Each number is 200 + 40 x the weight over the matrix's rms, rounded and kept within 0 to 999. Layers, rows and columns count from 0.

# layer 5 MLP up, 1280x320, rms 0.0761, rows 248-269, columns 160-319
164,177,185,206,249,170,196,207,193,202,219,175,189,176,71,156,229,204,232,143,198,277,149,154,153,161,205,182,230,243,160,129,203,229,139,179,262,179,267,191,268,170,267,207,167,219,237,174,175,120,169,142,218,42,72,217,203,169,190,164,213,198,232,244,214,209,165,166,226,199,206,219,262,232,251,221,252,208,244,229,197,150,254,252,186,221,194,90,230,184,211,240,214,198,229,193,165,219,218,172,196,274,162,198,146,278,234,214,190,254,148,168,237,263,189,172,250,186,168,188,205,169,185,223,170,187,126,244,235,265,163,176,182,297,223,237,179,215,135,199,148,203,186,235,189,190,261,201,189,209,265,174,134,165,195,246,159,243,164,233
117,192,227,224,171,183,226,192,209,233,171,149,158,238,239,226,225,187,227,160,229,187,242,164,189,225,167,224,225,216,148,173,173,264,150,249,172,189,233,182,223,213,151,189,250,165,230,170,245,146,222,157,275,255,189,185,239,251,130,183,175,135,226,243,199,258,223,157,255,125,260,163,180,207,186,189,298,188,212,158,190,223,184,226,232,269,263,239,190,182,255,254,165,226,226,278,198,235,119,169,111,197,236,196,149,228,132,163,158,199,87,172,188,203,161,151,233,87,203,216,97,228,218,271,214,260,189,179,202,209,234,210,177,176,149,215,214,175,178,242,188,109,182,207,156,172,265,92,194,189,183,171,192,219,158,260,192,201,181,191
173,190,226,205,199,239,235,151,166,254,200,151,187,229,249,218,125,189,250,161,246,205,246,237,222,197,201,136,143,152,248,178,191,221,260,225,200,177,125,254,170,215,130,172,315,196,145,216,192,139,148,198,191,109,226,153,108,237,325,224,206,161,295,213,223,187,178,256,221,278,174,190,155,267,185,212,249,200,233,171,145,223,217,185,140,147,222,212,267,212,210,179,256,151,199,252,154,151,109,215,195,196,185,170,211,243,190,198,226,283,170,250,229,218,168,195,214,111,123,277,140,195,163,236,283,265,218,192,189,142,177,106,218,204,252,220,146,164,142,202,213,215,140,206,185,133,219,157,156,138,197,300,293,209,173,163,238,137,138,232
242,187,203,195,224,225,179,259,183,154,212,206,222,161,179,203,201,187,213,194,157,200,166,308,182,192,201,259,252,260,206,169,187,229,209,172,181,229,183,164,227,185,233,173,205,160,200,204,192,277,169,139,197,148,204,181,128,207,235,195,201,159,217,261,206,136,213,157,232,250,211,157,224,172,150,208,234,194,178,142,175,221,133,162,198,140,193,231,180,241,250,231,207,126,216,188,189,262,247,174,177,140,162,101,229,128,143,198,168,231,184,207,134,177,166,206,227,145,204,219,179,243,181,174,246,202,183,102,219,242,147,241,174,169,190,247,210,159,233,226,159,150,232,194,203,183,269,177,203,186,143,243,216,215,213,250,155,176,265,192
199,230,202,213,226,211,200,195,81,163,172,181,259,160,200,213,159,111,264,252,166,242,180,163,184,222,229,228,221,255,191,249,151,249,234,210,190,270,195,243,209,265,172,169,180,163,235,157,142,207,208,198,173,193,193,166,280,268,223,227,177,246,208,151,133,188,231,153,247,191,162,138,175,207,202,249,197,248,223,156,182,129,189,196,202,237,173,225,230,182,204,268,179,293,225,201,266,177,184,181,241,205,193,189,176,167,185,189,94,207,198,159,161,192,155,206,224,185,146,262,187,195,199,143,252,294,195,196,162,194,250,216,234,224,130,204,190,200,203,191,192,153,117,196,175,198,211,105,203,167,215,174,182,143,206,230,212,66,197,270
226,237,146,275,261,222,193,153,144,201,238,153,230,217,198,173,226,166,154,261,223,183,205,245,197,127,157,186,221,213,179,179,158,128,211,192,222,230,198,204,279,253,180,181,179,159,179,159,192,209,146,199,199,125,197,218,228,228,181,225,159,130,223,171,207,130,252,191,242,236,224,155,193,230,194,182,187,196,133,227,242,190,193,211,243,226,244,278,186,254,271,173,204,173,271,178,285,179,152,200,122,179,243,115,211,193,218,133,196,229,162,172,229,262,253,151,179,239,200,242,133,223,258,154,240,191,160,154,154,210,204,193,238,225,205,209,224,193,197,144,121,249,199,212,197,241,163,209,129,220,191,197,205,181,166,166,139,215,243,146
181,239,145,230,217,300,134,206,184,237,284,189,204,204,213,219,180,168,158,179,102,218,204,163,195,196,161,188,198,195,172,142,194,185,271,197,174,243,223,162,185,147,235,187,212,221,247,216,292,210,201,236,164,191,127,284,225,183,198,223,168,210,197,181,215,105,123,209,191,195,85,215,241,275,132,189,186,232,231,137,217,131,168,212,155,176,218,183,182,195,220,260,152,242,230,181,242,219,208,157,139,194,231,188,201,201,220,181,201,195,196,199,228,260,230,165,127,199,272,210,145,160,191,305,163,135,206,244,126,137,178,131,226,259,171,261,221,204,193,174,119,135,104,227,195,206,218,177,195,243,233,278,265,222,125,160,211,179,247,217
194,205,208,185,185,153,122,164,156,133,120,241,254,253,119,224,143,183,200,124,216,154,212,214,187,206,233,189,178,290,168,262,172,225,142,140,153,197,185,149,175,193,152,162,216,227,224,223,228,278,193,208,238,270,242,238,184,264,185,222,170,159,270,279,219,141,168,260,249,146,254,197,181,172,135,171,213,204,182,184,209,235,235,202,196,276,227,167,248,161,219,256,297,255,195,201,207,247,138,172,231,193,181,226,202,129,140,227,159,255,198,207,228,214,186,174,270,169,199,210,226,172,202,204,173,191,193,143,195,235,137,203,188,182,182,174,232,216,221,255,201,225,214,235,247,85,223,157,214,239,165,210,273,188,150,185,181,226,190,267
212,289,130,220,197,225,196,85,207,199,243,171,246,248,225,200,312,199,156,167,141,216,179,196,158,207,226,154,172,274,183,95,236,283,185,178,180,274,178,149,157,95,166,156,164,204,231,138,228,325,201,213,272,184,147,279,252,291,196,198,280,170,217,218,291,189,143,178,214,237,256,126,256,180,262,134,156,187,159,161,237,129,245,194,115,214,175,210,220,215,216,168,185,182,287,243,232,202,152,116,86,216,213,227,185,183,86,195,191,259,178,242,150,257,254,191,143,229,125,210,120,227,178,302,158,104,238,119,202,290,171,183,211,179,200,201,129,129,193,277,190,172,158,224,141,226,190,136,154,153,251,214,255,182,261,256,244,196,250,214
177,292,220,179,145,247,191,211,155,175,178,154,191,194,211,154,180,158,192,181,174,166,240,278,184,181,195,212,213,241,149,198,213,226,141,169,172,155,216,276,182,194,189,206,105,208,240,205,200,269,210,168,257,245,118,230,220,292,183,245,193,193,203,209,199,189,215,161,192,214,156,203,201,215,191,156,236,240,203,126,234,168,206,182,111,176,226,213,253,196,198,221,213,183,176,282,183,215,228,188,240,237,204,222,123,216,238,192,172,158,169,196,167,210,128,194,237,184,199,162,194,219,157,271,202,157,223,230,156,261,270,217,230,270,206,276,192,156,177,156,172,207,256,192,201,145,219,163,278,201,194,226,207,182,195,164,214,201,257,244
245,195,130,238,250,159,220,177,212,242,228,146,217,183,195,299,224,170,239,144,201,279,260,184,233,90,147,222,227,146,231,190,127,219,246,204,194,243,244,244,180,176,216,246,230,178,128,183,283,227,198,192,225,223,196,187,161,231,182,246,207,153,237,221,211,118,169,230,247,143,236,202,260,259,215,175,218,288,199,125,203,132,154,214,280,238,274,207,191,155,169,171,218,150,234,247,235,183,249,167,111,249,277,205,203,249,204,169,181,204,114,150,164,194,219,196,163,220,254,149,195,169,192,175,207,225,229,188,188,175,230,148,188,227,194,134,201,319,221,165,143,216,193,181,205,181,203,153,181,168,206,211,265,170,96,189,234,154,270,133
113,218,148,159,191,285,198,180,157,186,198,189,183,209,242,262,271,143,271,205,253,218,203,228,230,141,154,208,183,178,233,227,230,238,255,271,196,225,187,225,236,130,244,181,161,194,161,168,161,134,82,277,196,221,172,197,176,229,200,239,189,209,235,227,189,115,235,232,242,225,186,204,195,137,165,160,260,229,175,184,220,253,128,180,206,136,207,206,188,232,190,227,246,227,260,185,151,229,142,156,168,244,246,103,229,200,164,127,228,210,192,217,230,210,170,290,147,181,118,126,113,169,121,212,233,193,226,202,218,113,186,154,210,229,212,182,200,175,157,250,244,165,205,194,214,256,220,155,226,206,159,161,238,224,198,204,222,245,191,167
147,252,172,200,169,243,148,184,191,213,210,225,146,144,180,193,165,190,159,220,206,235,132,173,186,212,222,196,237,217,158,163,153,235,157,241,203,190,211,210,166,217,174,179,184,163,229,178,164,277,208,195,316,200,152,207,168,274,309,199,205,113,204,221,260,262,256,71,236,229,196,173,188,179,223,171,244,181,239,134,222,241,258,220,176,180,217,247,186,175,194,198,155,150,228,209,197,203,200,134,265,185,154,227,183,184,261,232,217,199,181,221,247,307,171,194,200,175,161,169,214,206,148,229,129,156,235,172,254,205,126,176,220,240,251,190,197,206,147,163,234,214,252,194,152,214,173,196,209,149,219,165,204,199,186,245,232,237,213,152
237,224,182,221,181,212,211,189,163,260,249,159,241,245,245,293,203,189,178,211,190,281,192,155,216,242,216,151,129,259,188,185,174,252,171,255,220,212,199,176,194,210,183,215,149,201,140,205,231,220,171,128,202,253,257,140,224,209,204,204,246,196,190,177,167,127,221,242,215,227,122,227,169,194,169,132,216,180,259,186,230,183,240,166,209,230,294,193,169,154,255,132,189,211,122,214,199,196,234,167,138,173,200,234,221,195,179,139,179,184,192,96,191,220,218,98,208,183,231,225,183,199,212,260,196,164,264,231,151,154,149,203,153,257,178,234,166,232,228,210,235,202,125,287,165,165,214,203,199,203,194,207,228,150,215,165,207,163,207,107
223,217,210,219,211,208,149,177,208,212,258,239,131,231,249,234,217,178,162,178,155,179,152,187,215,230,160,197,194,209,127,210,156,178,148,221,208,209,191,171,229,157,229,89,233,173,245,258,210,273,231,235,256,218,177,158,225,271,175,197,148,225,243,254,293,157,200,182,226,166,272,178,140,152,154,170,241,228,220,153,187,261,152,255,251,192,220,133,212,233,149,204,191,189,219,167,108,234,167,198,131,244,134,223,205,187,120,121,172,204,151,182,180,165,180,192,177,148,197,188,268,185,119,260,284,214,235,247,201,237,162,202,183,150,215,160,176,131,212,200,143,118,225,197,123,256,206,223,174,276,261,117,233,208,282,201,211,146,211,258
145,203,252,275,142,252,135,274,188,203,188,198,213,140,166,158,193,218,149,175,200,218,218,137,199,196,218,198,160,172,201,242,156,221,237,165,188,167,225,225,214,181,184,190,233,231,166,219,199,160,173,279,212,168,211,144,193,151,268,185,262,163,229,308,195,190,218,180,218,220,189,213,111,165,234,206,202,177,198,221,161,201,265,237,218,106,232,126,215,222,241,220,243,176,217,203,190,295,202,243,229,236,219,186,226,213,228,189,182,174,129,183,253,173,223,241,184,261,195,212,228,197,215,200,173,232,233,194,225,317,140,208,179,113,257,139,96,154,188,213,223,185,189,227,157,208,186,182,96,171,253,239,224,177,189,243,251,206,160,207
191,105,206,217,181,225,103,227,161,166,187,158,229,188,181,232,231,216,185,222,231,222,246,167,207,164,159,188,129,191,231,202,185,277,276,181,201,225,165,182,241,197,187,250,257,189,122,246,219,226,98,130,157,239,282,117,214,198,152,203,193,143,207,232,203,228,171,148,189,187,212,229,222,160,207,252,165,223,217,185,233,289,183,256,243,183,214,184,144,192,196,223,216,209,149,234,193,208,251,172,219,148,230,184,161,270,213,179,190,211,201,232,228,186,239,162,295,206,195,222,130,193,168,218,136,239,203,256,158,164,262,152,225,161,227,244,222,185,259,185,190,201,249,232,127,190,264,187,239,112,210,276,290,143,131,220,298,253,240,134
201,204,181,191,166,225,187,236,125,198,200,197,235,257,280,172,234,174,175,139,153,240,200,212,183,214,194,241,216,282,149,208,198,181,184,237,213,206,225,191,293,165,174,247,188,139,338,181,221,224,186,186,180,278,213,212,147,238,252,111,203,210,242,173,253,222,277,218,227,247,243,254,203,205,185,223,208,200,226,219,168,186,228,214,169,121,168,108,273,150,242,235,193,201,172,266,139,251,184,165,244,187,239,241,158,213,191,169,154,191,187,235,162,225,181,184,251,216,216,122,206,267,189,215,142,97,163,190,284,228,225,179,206,243,200,192,230,218,198,124,235,144,248,166,183,157,243,201,259,207,180,202,140,252,242,261,166,176,202,223
244,175,229,239,147,188,211,207,182,281,190,219,222,192,254,190,241,181,160,244,219,213,233,164,265,206,201,117,163,226,290,233,192,181,165,181,231,226,226,180,185,163,202,187,178,228,209,248,175,247,129,170,197,262,161,187,211,196,281,209,171,253,207,201,200,206,161,171,239,235,220,185,223,213,181,214,264,232,228,198,194,195,215,196,207,179,175,195,280,198,218,214,193,153,265,186,198,189,161,126,237,173,182,237,199,185,229,118,158,206,231,136,232,237,224,226,195,178,214,199,207,274,193,252,205,290,148,201,179,220,155,229,187,218,234,206,132,249,131,192,183,214,141,200,182,192,180,111,238,163,215,177,178,238,219,176,219,204,187,200
174,239,169,194,202,276,181,198,230,203,205,173,200,179,208,221,203,189,194,222,245,168,232,277,217,162,217,166,231,205,279,230,165,176,158,212,284,140,154,213,213,185,167,134,172,180,250,241,230,204,166,191,233,254,94,129,171,197,228,207,192,140,276,185,179,298,168,113,228,216,227,177,203,186,160,235,205,186,252,167,201,198,173,246,166,222,207,193,215,236,199,155,201,197,233,209,224,227,208,178,240,234,154,207,153,214,209,163,196,220,167,191,252,160,161,202,232,198,169,242,178,233,206,182,242,188,177,247,234,176,122,200,176,211,216,136,159,261,112,211,197,157,122,226,180,204,249,176,148,173,211,145,218,211,180,227,149,198,236,225
230,199,155,201,247,218,165,195,184,194,143,237,181,223,153,146,205,189,222,155,188,218,191,186,147,161,197,237,202,279,201,261,198,179,242,156,252,292,237,161,226,143,243,192,147,167,218,199,194,245,183,293,232,98,185,183,149,166,261,222,235,186,221,222,173,148,224,248,226,236,203,231,184,229,251,248,198,245,203,136,193,185,205,197,208,180,230,195,185,167,170,108,237,220,184,228,160,217,208,237,215,212,183,160,270,248,168,184,203,175,182,170,232,283,225,120,186,240,242,271,225,201,123,217,150,204,240,185,139,214,234,187,202,171,255,191,215,218,157,159,170,164,213,202,191,271,199,188,158,160,250,185,196,196,175,137,134,214,207,147
185,240,201,143,202,184,192,195,188,192,154,164,160,211,140,94,153,195,124,213,154,184,91,261,234,203,200,147,213,289,156,153,108,183,204,138,263,196,206,257,203,166,221,151,212,218,211,256,244,233,163,227,234,189,171,295,198,133,211,237,235,190,309,228,178,216,246,127,214,232,216,177,206,153,191,200,231,192,223,167,136,178,156,212,254,196,197,153,258,241,262,238,201,184,262,224,184,236,196,172,158,236,156,199,156,311,187,188,167,193,153,225,223,220,141,148,248,157,219,117,204,315,210,201,147,166,143,238,214,249,190,218,202,275,214,197,235,218,157,191,215,229,213,195,161,290,171,229,194,172,224,208,107,195,213,148,225,251,184,206
# layer 5 MLP down (transposed), 1280x320, rms 0.0652, rows 248-269, columns 160-319
209,217,213,233,226,164,154,160,202,226,170,204,226,232,230,171,144,173,229,203,165,169,198,199,142,219,206,186,214,225,161,219,216,209,196,223,211,215,225,158,160,136,173,203,302,189,203,183,195,180,290,154,224,208,167,161,193,113,268,249,202,237,234,225,137,276,247,190,227,156,208,239,158,212,213,197,201,219,215,194,210,168,208,200,222,174,214,262,226,228,172,167,164,230,154,177,206,202,160,207,219,188,240,202,280,159,152,250,165,156,203,186,150,185,252,221,178,229,228,293,186,207,213,198,229,182,215,220,195,140,216,238,216,205,194,175,187,209,185,207,214,152,134,218,214,136,146,221,191,204,124,205,149,167,172,175,224,207,204,216
172,141,216,188,192,187,250,223,198,156,333,121,169,277,204,254,215,242,232,213,244,232,144,156,234,195,197,240,221,193,252,247,240,261,192,193,164,254,115,281,231,208,136,203,198,184,235,156,185,153,153,140,246,166,194,223,211,224,193,232,145,178,179,198,146,248,215,181,194,210,171,196,223,216,197,161,207,197,235,218,217,272,206,226,202,204,216,211,196,206,102,115,158,173,204,190,214,170,214,179,161,152,213,248,215,256,240,165,159,215,147,226,172,159,235,192,238,133,179,201,219,156,239,215,190,131,128,242,182,227,243,180,149,178,128,225,138,186,147,156,211,173,195,196,229,205,177,183,226,258,186,240,180,190,180,189,190,225,298,186
174,149,231,210,230,136,147,225,221,198,117,186,110,224,152,224,287,299,195,192,146,228,220,195,221,211,215,177,246,213,119,201,206,260,204,189,110,182,149,172,190,184,221,167,218,86,188,188,177,250,272,196,179,223,226,195,186,200,230,174,170,304,171,130,277,72,298,187,218,217,241,160,242,165,228,176,192,38,175,267,198,195,212,210,225,188,208,249,258,221,227,230,210,209,192,227,193,219,259,217,127,203,169,238,204,167,157,132,203,152,225,212,180,268,168,76,196,248,221,173,253,149,265,240,160,174,240,198,196,238,223,177,212,179,69,205,266,171,243,202,252,231,238,183,164,186,198,266,241,225,139,222,183,223,219,197,161,226,230,159
150,155,184,188,204,164,217,173,201,166,258,164,162,210,219,237,219,197,148,272,192,224,244,147,172,196,198,171,152,196,171,228,137,192,231,174,143,216,223,121,271,163,200,239,190,206,200,200,205,189,187,218,192,148,247,177,219,162,168,266,170,206,218,254,212,134,200,188,180,175,158,222,249,230,210,106,240,235,181,206,218,270,191,222,186,229,263,268,201,286,215,188,191,228,205,219,209,174,209,212,198,204,185,220,179,160,194,244,242,287,152,218,99,150,177,196,248,168,261,189,189,171,101,239,188,233,227,207,196,161,234,224,106,174,225,190,141,214,141,194,126,298,202,183,255,186,232,151,201,148,307,214,258,148,141,247,186,232,157,144
226,275,230,164,215,228,249,274,189,174,205,218,183,225,181,197,246,198,181,301,274,203,133,172,175,230,237,236,159,80,219,275,220,246,243,166,171,205,187,234,163,172,226,235,251,220,201,151,122,138,164,264,174,175,123,190,194,209,227,226,125,212,185,132,142,219,243,153,284,129,102,182,118,346,195,209,216,144,248,176,226,174,193,239,148,121,182,306,142,147,190,138,224,131,279,252,238,214,171,177,230,201,212,172,279,241,198,283,173,219,251,193,221,191,170,242,197,215,189,184,264,190,258,210,185,168,190,184,237,198,221,229,257,189,178,185,157,149,213,236,215,183,157,168,175,175,140,200,211,173,189,216,197,188,137,239,282,169,187,234
234,172,241,219,199,156,229,189,168,181,150,190,191,144,202,210,77,259,164,268,222,142,150,157,190,169,161,258,167,170,221,192,254,232,222,237,170,183,222,218,202,72,195,280,292,167,155,237,233,231,149,189,225,227,184,151,168,231,199,187,206,318,221,175,184,209,276,210,237,194,200,123,201,193,171,255,157,231,169,207,246,246,212,223,176,229,221,210,271,155,234,248,186,230,218,256,193,223,176,250,239,179,170,249,185,220,186,192,206,199,242,202,225,175,192,176,205,173,138,172,197,180,213,213,159,223,261,166,243,236,224,130,157,233,184,279,177,203,197,203,83,211,227,227,217,184,261,192,193,151,232,144,144,260,214,217,178,103,187,256
203,224,109,204,207,209,194,230,247,210,132,184,186,216,189,206,165,172,185,222,115,212,175,257,246,237,208,139,176,229,165,197,203,190,266,220,210,179,255,177,221,211,242,193,190,188,168,210,212,152,223,115,210,230,202,221,214,229,173,287,206,196,181,119,157,165,180,167,164,265,181,192,225,232,163,117,208,211,193,301,189,232,147,181,207,154,186,187,229,208,265,230,225,224,162,189,203,158,152,206,173,152,188,236,203,164,153,266,208,152,160,276,209,210,183,211,189,239,138,155,261,178,259,169,171,206,134,199,186,188,153,153,151,203,125,214,205,142,248,248,211,194,250,182,205,179,186,157,192,184,201,181,165,151,130,223,271,139,182,226
269,248,246,175,220,227,195,189,244,269,274,188,170,230,170,189,127,206,188,159,200,189,124,199,247,238,172,202,193,230,236,172,186,179,254,152,213,301,228,203,145,231,234,224,183,92,219,202,190,172,188,218,184,151,163,152,167,171,248,243,270,214,146,201,238,201,202,222,145,205,156,198,174,228,200,120,120,170,313,213,189,171,158,252,197,209,125,223,197,214,205,147,194,276,175,305,225,149,285,279,214,214,175,211,128,171,267,183,232,128,207,177,208,171,239,205,144,153,227,187,234,240,241,194,260,224,241,194,227,175,139,187,155,222,211,222,173,266,179,198,186,149,166,268,197,286,243,261,197,236,162,237,207,154,205,199,207,175,210,205
143,219,213,203,173,182,220,131,247,197,269,237,213,226,222,236,263,202,254,144,145,177,196,152,143,259,207,116,196,224,201,217,226,255,240,189,118,182,189,191,225,173,187,156,118,218,173,157,209,279,207,205,230,212,210,299,210,136,204,170,199,157,178,118,120,227,163,108,220,108,286,223,197,117,266,226,259,233,146,213,209,213,222,150,154,245,154,264,239,325,221,187,158,238,207,104,226,157,232,230,188,184,169,237,160,135,93,245,255,282,218,145,242,236,304,223,189,226,187,199,231,145,163,211,178,183,185,83,241,226,220,166,170,213,171,219,221,203,253,294,200,170,142,157,206,215,174,174,303,154,181,215,173,208,198,237,191,269,197,217
241,206,132,183,153,123,208,183,204,207,216,262,209,196,221,210,195,224,199,194,214,180,208,193,231,217,205,224,167,181,200,247,209,222,205,168,186,199,189,194,187,170,277,180,152,201,171,217,182,223,236,202,236,196,208,205,203,163,210,216,246,149,225,182,192,190,238,242,235,223,197,320,195,191,165,196,210,210,193,192,173,169,249,192,170,174,200,207,191,148,162,203,163,169,234,215,204,173,242,156,216,215,175,173,232,175,221,229,209,234,184,184,228,223,228,240,178,169,227,175,145,239,244,188,128,138,187,184,220,212,224,213,194,169,204,135,172,201,211,198,206,210,165,236,169,253,165,214,220,193,184,201,142,234,232,238,203,202,133,239
173,141,192,189,204,131,235,246,214,251,241,236,284,266,147,199,142,269,201,289,174,180,116,212,206,128,212,112,221,208,198,212,182,232,271,134,137,167,123,204,232,195,264,210,168,149,273,229,137,245,240,246,105,195,211,192,215,223,145,212,211,196,173,258,243,223,202,237,156,242,156,102,173,230,234,244,187,253,142,144,233,103,281,178,134,274,115,167,233,200,184,158,73,210,121,232,216,164,212,251,187,239,197,291,220,213,190,267,229,160,201,237,262,199,195,287,247,182,207,251,194,228,187,190,176,190,197,247,158,286,271,244,138,177,148,218,263,147,153,207,94,191,260,198,237,159,219,193,147,193,211,211,217,169,222,258,182,142,171,186
122,127,206,188,151,224,155,200,225,184,246,223,213,86,165,263,201,303,190,186,200,185,171,182,212,202,239,232,152,248,275,146,145,117,202,216,263,231,206,204,249,205,167,209,203,159,191,119,150,225,209,222,245,172,133,213,145,204,245,276,235,147,261,194,236,173,195,188,206,197,153,260,154,175,172,296,169,228,244,203,268,196,313,153,232,128,203,244,219,249,223,218,224,261,188,226,204,200,146,132,143,189,200,176,255,219,298,196,228,283,229,219,204,162,162,165,268,222,152,257,238,200,176,210,216,194,167,176,165,146,241,231,203,213,183,314,187,113,227,226,201,259,177,285,174,180,205,160,227,157,251,155,190,183,208,210,200,160,200,162
177,153,212,234,155,169,174,189,174,227,185,176,235,156,219,164,163,219,140,287,234,269,175,195,202,166,162,194,211,111,171,224,216,162,171,268,158,175,183,206,207,254,143,234,286,200,197,185,245,215,187,219,299,184,186,126,175,163,172,199,182,217,122,188,243,188,221,206,220,243,133,239,185,89,174,293,163,150,138,182,181,217,207,190,151,234,198,245,259,281,224,166,144,221,225,200,227,274,229,279,173,245,294,211,229,214,228,178,195,200,171,223,164,257,264,198,225,170,234,219,179,208,171,191,245,189,204,197,256,220,175,215,208,146,182,176,214,219,246,155,190,228,125,181,124,180,159,203,200,254,159,228,230,227,249,185,229,194,209,216
225,192,124,237,194,147,198,224,199,214,168,140,182,232,146,172,177,195,195,232,220,162,144,193,191,244,172,297,194,248,181,173,188,249,142,157,203,217,233,180,245,185,180,119,129,205,201,267,230,175,248,231,252,239,237,269,233,167,240,176,223,157,243,219,205,180,175,168,229,225,223,183,166,214,163,195,204,170,194,229,242,232,203,193,221,167,150,176,201,184,177,206,164,198,232,203,221,169,211,185,146,237,198,193,132,256,200,198,190,192,162,94,239,211,218,161,205,243,176,169,219,154,223,258,240,219,192,203,202,208,248,222,178,182,250,262,253,181,171,249,164,270,193,271,182,201,225,203,165,225,207,174,236,192,182,286,174,203,178,196
187,165,281,227,185,270,176,168,156,146,193,199,184,261,211,265,223,231,228,211,233,179,227,285,142,139,257,105,254,246,291,231,215,174,195,150,195,171,109,209,173,169,199,235,269,161,239,282,189,264,211,268,157,266,268,277,285,234,180,82,139,179,236,100,217,265,160,274,210,190,162,223,74,184,163,246,187,271,267,196,208,153,232,172,232,214,208,179,106,181,179,222,158,251,167,201,224,227,164,235,205,213,263,181,159,220,225,183,235,185,262,198,183,204,168,223,175,215,208,158,185,210,239,319,232,171,149,208,190,211,172,196,175,195,195,301,166,205,216,159,155,209,229,191,215,153,225,234,200,263,178,165,242,195,176,245,191,160,203,137
254,108,213,126,256,189,270,122,241,222,252,189,164,178,263,197,211,148,205,244,158,159,226,202,213,156,121,211,235,171,202,183,244,221,174,230,134,93,193,259,278,221,169,139,221,222,175,253,228,128,172,141,204,250,195,240,280,124,206,248,261,169,185,174,186,138,257,253,211,244,201,159,204,238,196,127,195,183,197,216,255,270,242,247,155,227,183,185,177,206,224,158,176,159,188,238,244,165,149,191,160,133,163,151,164,179,239,204,162,262,182,186,130,121,277,202,264,221,231,230,270,205,158,195,214,222,203,206,256,117,193,248,189,208,219,164,178,200,212,196,181,263,182,224,278,213,169,164,224,238,231,160,203,195,141,172,168,265,170,197
218,188,186,149,196,144,195,203,197,161,147,176,213,191,217,223,156,226,120,232,191,217,176,157,206,222,210,173,152,203,167,203,180,182,239,160,172,223,217,231,289,135,226,192,186,261,227,210,166,195,243,172,253,213,163,191,209,155,220,235,217,172,172,179,220,203,163,112,219,186,196,121,192,188,205,180,229,211,234,227,144,255,207,172,241,177,163,263,116,224,275,176,207,235,240,188,231,181,224,196,261,159,145,186,206,235,193,179,186,120,221,203,210,194,194,165,195,204,225,208,223,163,184,181,173,221,174,211,166,210,252,182,172,189,230,188,168,184,241,223,238,179,262,167,171,219,209,196,138,209,234,287,204,146,201,144,211,230,193,191
289,197,239,221,176,163,225,174,241,217,122,103,210,240,161,184,183,183,197,148,191,204,209,238,238,228,295,253,207,156,226,173,216,214,192,179,182,231,171,226,242,193,174,187,198,92,179,167,186,195,264,227,253,205,200,182,199,164,177,187,245,260,204,162,223,234,188,244,262,108,244,195,252,194,160,210,205,175,260,202,202,175,172,284,161,115,178,243,230,192,258,196,206,152,184,174,128,197,182,156,185,208,156,187,193,217,142,208,155,238,186,257,224,177,185,122,149,253,184,170,200,199,259,234,164,260,174,290,235,286,221,186,253,163,194,141,212,166,216,219,215,127,145,244,217,249,185,223,190,175,165,185,196,172,230,177,267,225,227,156
206,197,234,206,214,171,235,216,245,234,210,202,207,187,230,230,197,156,210,188,258,166,175,230,258,246,179,214,169,221,259,210,205,206,203,187,222,211,170,204,216,161,214,187,188,181,219,181,154,200,209,171,190,193,191,228,183,234,201,201,141,173,162,196,211,202,201,204,303,184,245,257,199,233,197,199,227,232,189,194,232,203,189,180,188,198,230,212,218,233,185,205,200,181,210,115,204,194,216,233,185,207,166,202,201,222,222,194,163,225,217,220,212,197,208,178,223,208,226,205,202,210,205,227,222,210,190,178,156,187,247,140,195,136,204,218,264,232,168,239,199,178,191,209,130,205,217,156,180,170,168,211,223,227,208,202,201,207,197,170
278,155,223,202,180,210,207,206,184,219,197,202,261,178,226,174,199,204,236,181,154,175,221,178,215,209,174,203,118,231,184,169,196,147,263,216,235,202,176,240,234,143,228,219,229,165,225,235,151,223,244,231,151,253,303,203,210,216,175,188,200,240,152,178,172,205,178,245,225,222,238,146,219,166,191,206,156,220,199,201,177,223,175,138,163,219,222,170,242,224,164,209,186,253,159,250,200,234,252,190,164,179,240,95,160,204,218,159,239,235,215,192,220,319,153,188,259,259,225,193,148,161,154,233,233,201,205,176,225,161,219,162,206,226,245,213,200,114,152,264,115,241,189,248,181,206,236,208,225,248,135,190,148,213,233,229,228,198,313,182
247,218,123,218,169,177,207,193,194,194,144,122,204,213,169,214,244,251,198,198,153,271,163,232,234,176,217,157,226,265,195,226,197,223,211,176,164,218,171,197,258,205,308,137,227,197,177,224,228,186,230,281,203,152,237,190,133,264,214,127,199,245,215,203,176,199,192,203,214,94,202,220,247,227,207,165,246,207,195,233,217,142,212,213,245,200,187,220,193,235,194,228,189,215,185,177,156,177,205,148,244,235,225,223,113,244,220,200,217,183,174,235,260,163,197,180,273,209,155,146,169,240,249,221,288,216,204,204,246,247,197,178,118,264,198,174,247,254,156,220,242,230,198,152,153,209,244,213,210,215,124,197,222,212,153,224,276,219,196,194
176,189,118,182,234,277,127,263,145,180,237,133,205,171,246,286,190,222,219,223,226,190,205,165,154,187,216,287,113,142,224,208,172,266,225,186,166,114,208,186,244,243,235,128,249,224,175,154,255,190,171,204,265,140,107,166,257,232,179,254,179,231,201,195,182,184,264,183,197,232,250,185,67,280,146,214,228,168,206,239,171,183,244,258,155,285,264,216,137,185,241,143,202,218,197,178,236,153,243,153,213,245,301,221,199,155,165,252,135,213,209,214,250,227,198,167,162,199,264,227,189,134,173,204,241,214,234,134,230,265,168,187,239,186,169,217,165,192,229,204,142,130,95,201,238,165,117,251,162,196,243,224,184,188,225,153,155,204,147,235